config = dict(
    n_head=3,
    head_dim=32,
    rope_fraction=1.0,
    qk_norm=False,
    attn_scale=0.177,
    init='normal',
    init_std_o=0.0,
    init_std_down=0.0,
    beta2=0.95,
    decay_shape='linear',
)
Each number is 128 + 32 x the weight over the matrix's rms, rounded and kept within 0 to 255. Layers, rows and columns count from 0.

# layer 6 MLP up, 256x96, rms 0.216, rows 120-150, columns 0-31
[[100 145 154  79 159 131 126  79 164 116 151 119 118  47 133  94 172  96 130 170 160 110  88 140 142 107 121  89 141 122 177 141]
 [125 147 144 137 164 126  86 107 151  81 165 160 151 119 173 139 109 165 115 132  71 146 145 144 122 174  97 183 125 101 198 120]
 [120 121 114  72 114  42 153 148 116 107  88 129 106 133  74 157 159 151 149 155 137 178 183 160 134  68 134 158 104 143 157 107]
 [110  98  75 129 163 147 100 169 201 130 169  95 124 124  90 102 127 141 166 150 129 136 159 129 130 128 178 161 156 139  83 152]
 [145 108 182 158 171 106 110  74 131 134 111 133 190 197 169 134 152 144 151 121 147 137 136 137  85 112 139 126 148 132 175 140]
 [157 178 102 136  70 147 126 142 133 126 109 153 147 130  86 144 120 180 104 175 104 109 105 145 131 175 173 149 126 122 203  51]
 [150 150 123 151 127 126 151 133  64 170 110 119 126 101  77 119 105 161  96 100 162 108 164 103 124  98 191 151 116  75 157 135]
 [163  95 170 102 124 145 121 159 170 141 128  98 113 104 125 137  85 134 134  73 173 137 119  88 107 138  84 125 117  88 101 112]
 [127 152 152 121 126 121 131  77 146 126 155 159  97 140 107 124 154 132 216 148 117 139 107  47 118 235 113 137 144 105 196 162]
 [208 157 132 119 101 126 183 140 146 174 175 148 138 172 116 125 181 179 138 104  56  80 122 146 145  67 142 125 106 114  92  83]
 [145 128 188  97  93  95 102  68 135 136 165 120 115 135 133 143 106 177 183 156 141  88 126 125 147 161  52 168 161 103 101 128]
 [163 144 142  99 118 125  90 114 166 152 144 126 140 127 214 147 158  84 186 116 162 136 135 148 125 151  88 108  82 123 161 161]
 [ 93 170  84  97  68 183  95 119 137 187 106  93 117  99 144  99 147 120 111 165 149 132  58 146  85 101 152  93  45  93 128  99]
 [154 118 136 126 112 127 146 135 130 139  73 123  61  96 129 175 129 121 125 166 150  70 156  74 154 122  90 167 106 145 128 123]
 [148 111 162 144  69 175 161 144  81 157  86 141 118 103 111 113 135  98 164 152 110 122 136  97 157  95 125 139 116 139 175 116]
 [129 107 133 125 162 112 134  88 113 182  97 103  86 131  60  89  99 127 151 164 136 102 125 107 168  69  88 162 175 152  89 125]
 [179  78 125 115  78 139  95 105 165 176 127 109 127 178 166 113 138 156 129 132 127 172 116 114  54  83 129 121 122 136 131  52]
 [142  91 178  84 129  96 171  85  94 113 119 129 139 121  93 186 126 179 119 112 129 184 114 152 135 151 101 169  97 111  94 214]
 [131  61 117  67  47 193 103  82 188 195 176 127 118 139 159  98  82 151 167 164 117 115 105 162 121 153 132  91  99 110 144 101]
 [119 153 104 145  84  87 126 114 105 144 164 194 144 156 140 124 116 144 170 118 128 111 148  87 147 110 128 110 180 186 119  92]
 [147 106  99  79 112 164 118 129 100 120 224 170 161 167 139 190 131 177 165 155 158 127 136 124 113 170 106 145 122 145  99  42]
 [121 101 158 131 172  88 105 111 134 127 106  98 124 117  85  90 148  85 118  94 110  96  73 129 164  90 130 162 129 128 134 110]
 [141 144 121 149 129 108 134 138  57  87 140 215 140  93 140 154  87 177 135 120 118 114 133  99 110 184  91  82 103 144 100 134]
 [150  91 167 130 124 151 115  69 108  95 140 123 196 116 182  51 114  95 168 136 136 160 147 126 100 129 105 105 105 128 144 110]
 [117 124 151  79 166 190  98 108 120  67 175 181 102 140 155 179 124 118 101 154 198 101 119 156  96 163 178  93  99 179 116 167]
 [124 131 171  76 118 102 108 118  68 138  37 102 119 143 104 108  87  59  90  85 121 178 163  99 165 120  80 106 113 142 162 163]
 [101 103 169 120  65 119 112 110 125 203 115 118 135 186  97 177  89 175 145 111  88 104  59 185 125 119 121 139 163  88 133 212]
 [ 82 127 104 183 179 137  86 104 140 153 169 160  61 100  95  82 141 156 115 143 120 138 164 120 130  44  77  75 184 111 169 114]
 [173 126 142 104 123  85 119  76  92 129  85  99 111 122  96  68 151 146  78 114 142 117  56 171 143  97 129 135 140 167 133 118]
 [161 130  63 155 149 129 159 121 143 172 119  76 133 140 145  90 125 103 121 148 186  93 158  94 136  96 112 142 125 143  93 105]
 [ 98 185 169 148 145 119 126  95 120 147 142 128 181 139 161 136 108 152  98 139 101 121 162 122  89 117  75 170 176 152 147 106]]
# layer 6 MLP down (transposed), 256x96, rms 0.207, rows 120-150, columns 0-31
[[115 144 163 109  84 129 152 118 115 132 152  97 135 122 153 114 178 121 126 127  93 151 178 134 146  90 111 108 119 101 161 102]
 [178 124 156 120 101  46 109 117 149 147 111  80 169 107 138 188 126  73 123 129 148 159 104 138 166 143  95 105 111  68 167 182]
 [224 165 148 109 177 128 111 130 110 100 177 126 109 141 158 102 171 176  94 155 171 139 131 168 112  88 127 105 201 111 123  73]
 [153 162 144 143 105 141 105 176 147 165  91 160 100  23  74 143 128 121 169 132 159  84 170  86 160 122 111 111 143 120 128 107]
 [167 176 157 132 140  85 157 123 106 139 108  72 155 141  97 132 124 121  96  77 142 136 157  98 134  92 138  97 158  83 139 147]
 [169 141 141 142 185 103 191 155 103 160 145 171  69 127 138 166 116 142 131 152 180 118 142  83 170 140 121 137 168 124 157 187]
 [150 130 149 139 149 154 115 130 109 132 132 122 106 139 107 108 170 110 158 120 140 154  85 133 112 106  83 132 101 177 141 107]
 [114 178  85 138 110 149  90  90  95 166  99 110 126 162 133 137 171 101 100 111 148 131 110  78 143  78 123 140 147 168  91 160]
 [112 222 157 186 133  93  84 136 118 139 107 169 158 144 100 158  93 137  61 160 172 120  93  83 141 135 165 142 144 131 133 100]
 [ 94 153  99  96  75 125  80  82 203 126 120 146  72 115 135 131 108 102 110  83 141 114 160 159 142 132 139 138 112 163 247 136]
 [138 104  84 121 181 167 127 131 149 154 147 127 147  88 138 143 162 132 163  72 109 104 147 146 105 146 115 101 126 203 151 151]
 [115  99 193  66 134  94  87  78 156 114 112 133 172 145 215 148 128 129 104 113 147 157 151 162 135 129 138 157 148 104 137 106]
 [124 140  95 157  22  85 151 111 123 104 152 131 136 130 157 103 100 194  55 102 151 196 141 127 103  63 124 102  99 160  83 111]
 [ 83 131 113 196  88 133 120 123  45 160 112 143 111 110 143 101 163  74 161 131 141  84 118  79  92  91 137 159  96 142 110 107]
 [110  96 125 134  83 128  95 132  92 122  95 120 133 111 113  58 148 133 163 136 134 120 113 154 211 139  83 128  57 156 119 150]
 [110 132  92 161  70 166 122  83 129 138 100 164 149 123 108 104 159 146 136  79 137 130 103 132 109 176  99 112  76 115 161  84]
 [104  93 163 147 145 147 115 121 123 144  66 122 101 107 146 119 166 160 120 102 181 139 134 152 171 104 125  93 134  99 139 151]
 [ 71  96 165 102 130 109 124 137 123 119  76 152  99  78 168 122 190 138 116 182 162 101 134 176  99 163  80 177  92 180 110 195]
 [120 155  82 176 158 127 171 136 125 135 138 125  84 113  83 119 132  89 142  90 108  81 190 130 179 142 124 146 116  84  99 141]
 [ 69 103 100 145 150 149 177 127 106 100 133  85 109 165 142 145 141 125 120 128  78 109  92  76 131 157 112 136 156 150 127  68]
 [112 116 166 131 177 169 164 182 191 112  90 155 155 133 147  90 171 127 109 164 108 127 157 195 131  73 113 137 109 120 137 182]
 [149 123 146 152  94 111 120  97 177 112 108  93 127 148 115 135  93 143 130  97  58 140 100 113 161 158  89 141 160 132 105 148]
 [115  76 107 100 124  75 133 137 152 174 130 142 108 141  82 135  61 115 146 151 111 150 151 142 180 145 143 118 163 138 146  96]
 [131 165  85 221 143 139 114 138 109 160 151 123 152 135 132 176 141 173 125 170 194 165 145 161 131 151 117 128 134 102 192 128]
 [ 75 142 168 151 178 148 122 148 127 117 127  69 141  94  42 140  88 106 106 121 125 148 122 162 106  80  74 117 149 123 133 107]
 [111 152 124 121 138  86 100 136  41 177 133 137 123 109 102 108  66 150  80 100 119  73  42 107 136 146 112 124 146 174 145 184]
 [115 124 117 167 185 106 165 149 118 130 147 135 148 195 182  89  86 125 167  62 132  87 101 172 145 124 102 112 170 130  83  66]
 [120 105  49 142 172  97  70 126 143  57 165  98 162 107  94 146 127 121 177 146 127 142 135 171  84 137 155 130 174 143 145 152]
 [ 86 133 129  77 102 137 168 130  64 124 138 127 109 170 149 105 173 118 133 157 108 106 132 217 156 130 143 130  97 135 154 113]
 [100 145 122 142 113  54  84 158 126 111  49 106 159 129 178 107 124 131 153 139 117 113 111 130 171 145 131 155 163 133  52 170]
 [ 89 184 145 110 125 108 145  71 127 125 130 176  82 141 111 158 126 144 165 154 117  93 128 116 145 129 124 157 159 143 103 131]]
# layer 6 MLP gate, 256x96, rms 0.22, rows 121-151, columns 0-31
[[ 91 108 106  72 131 170  99 175 104 160 107 111 139 133 169 115 111 173 115 173 146 112 155 131 125 154 134 183 164  63 145  83]
 [167  97 158 120 129 150 156  98 166 175 123  95 105 160 150 133 115 148 107  70 137 117 148 121 129 107 157 171 119  88 138  88]
 [141 105 199 107 106 166  78 125 120 146 204 152 117 127 153 102 159 101  79  81 156 116 166 130  85 158 132 112 165 137 144 147]
 [156 187 146 132 133 191 118 128 138 138 155 156 182 134  79 156 147 146  97  64 102  47 134 109 160 152 164 127 157 107  66 183]
 [174 123 142 156  89  87 133 117 174  95  84 119 105  75 104 134  58 144 103 132 186 151 211 100 118 138 151  89 108 158 134 143]
 [ 84 161 165 104 136 168 141 145 101 126 163 122  93 130 135 145 126 126  64  72 175 114 143 100  79 150 111 128 120 123 142 180]
 [110 157 145  99 178 120 125 124 143  99  91  69 105 151  49 178 129  40 131 109 137 134  82  51 166 142 145 161 118 180 131 146]
 [131 154  97 127 180 127 104 145 139 156 135  96  90 211 133 101 168 143 117 116 144 112 157 158  75 166  92  81 171 106 136 126]
 [125  96  22 136 164 162 134 135  58 152 149 153 100 121  56 180 141 139 182  82 103 135 130 112  67 132 194 167 111 108 121 153]
 [155 107  36 157 192 116 133 113 168 122 133 111 131 126 147 122  68 118  95 145 156 214 113 156 123 101 166 155 131  83  38 155]
 [ 92 151 112 113 181 153  82  86 157 138 142 155 109 143 125 113 146 129 141  88 150  72 139 107 115 110 150 124 143 147 115  86]
 [ 96 159 142 115 173 151 127  72 121 152 180 100 148 144 160  83 123 123  72  82 109  96  83 143  90 164  64  80 153 131 118  89]
 [151 130 114 119 103 181 163 121  58 141 169 165  97 138 177 128 104 110 171 104 146 173 149 157 154 128 146 127 118  92 146 112]
 [145 125  98 161 174 145 139 112 135 155 167 156 129 119 106 132 149 111 146 123 164 160  73 117 175  84 102 124 103 108 104 117]
 [147 194 164  92 128 121  99 163 111 115 133 147  95   2 112 140 107 107  83 132 147 119 160  74 128 138 115  69 152 136  62 154]
 [129 109 113 123  76 145 119 132 161 136  91 124 115 154 157 169 137 144  97 104 109 156 111 151 101 138 115 182 121  65  71 136]
 [135 173 100 156 123 110  90 152 203 158  96 189 155 124 138 149 122 152 120 122 201 164 189 147 125 182 152 143 123  89 188 189]
 [115 156  80 110 100 104 172  85 126 117  86 106 144 118 164 147 150 137 138 144 159 127 208 144 103 144 126 102 135 137 168 104]
 [169 149 112 147 129 134 112 143 134 109 127 128  71  96 103 139  97 188 127 131  98 172 117 117 142 199 116 171 119  91 138 113]
 [131  78 168 144 109 137  93 108 121 124 124 164 126 127 145 166 139 165 152 126  81 180 124 120 188 127  84 122 130 119  93 118]
 [168 131 138 140 161 123 128 117 146 120 142  99 139 109 100 155 118 126 166 115  87 143 156 135 176 104 163  85 127 123 128 202]
 [191  87 147 143 126 168 115  66 137 190 141  82 183  77 130  77 154 116  86  88 109 109 125 121  73 135 141 127 156 162 170  98]
 [151 107 139 190 158 181 105 120 121 134 123  75  91 100  79 110 100 160 121  75 209 164 117 110 164 137 143 117 195 112 160 154]
 [151 123 133 110 174 125 101 101 178 159 149 128 109 128 148 121 101 237 129 147 138  73 239 169 152 176 118 105 143 163 158 112]
 [102  94  84 182 119  72 165 184 106 104  98 123 129  99 201 161 117 139  81 103  97 178 126 148 112 116  90 115 153 110 117 120]
 [113 108 183 156 155 173 126 129  79  76 135 162 116  99 113  34 160 128 133 138 100 148 143 128 135 134 155  87  52 149 107 160]
 [ 77 113 130 113 161 114  32  50 170 104 158 103 100 100 140  76 147 143 175 105 116 181 175 133 134 103  86  82 154 121 168 109]
 [154 114 112 169 138 160 140 158 106 146 193 134 158 159 154 105 102 115 131  91 179 120 157 119 130 114 151 106 142 167 118 169]
 [146 141 129 163 179 169  96  93 176 144 126 111 153 164 141 107 103 125 117 124 151 110  93 116  39  79 135 135 127  80  89 104]
 [115 119 132  62  99  79 147 131 136 152 116 108 126 162 157 158 114 103 111  93 106  98  91  80 135 158 184 109 144  86 111 138]
 [162 126 142 163 130 115 118 156 127 157 108  99 158 124  93 127  75 183 153 146 170 137 194 127 113  97 182 133  76 150 150 107]]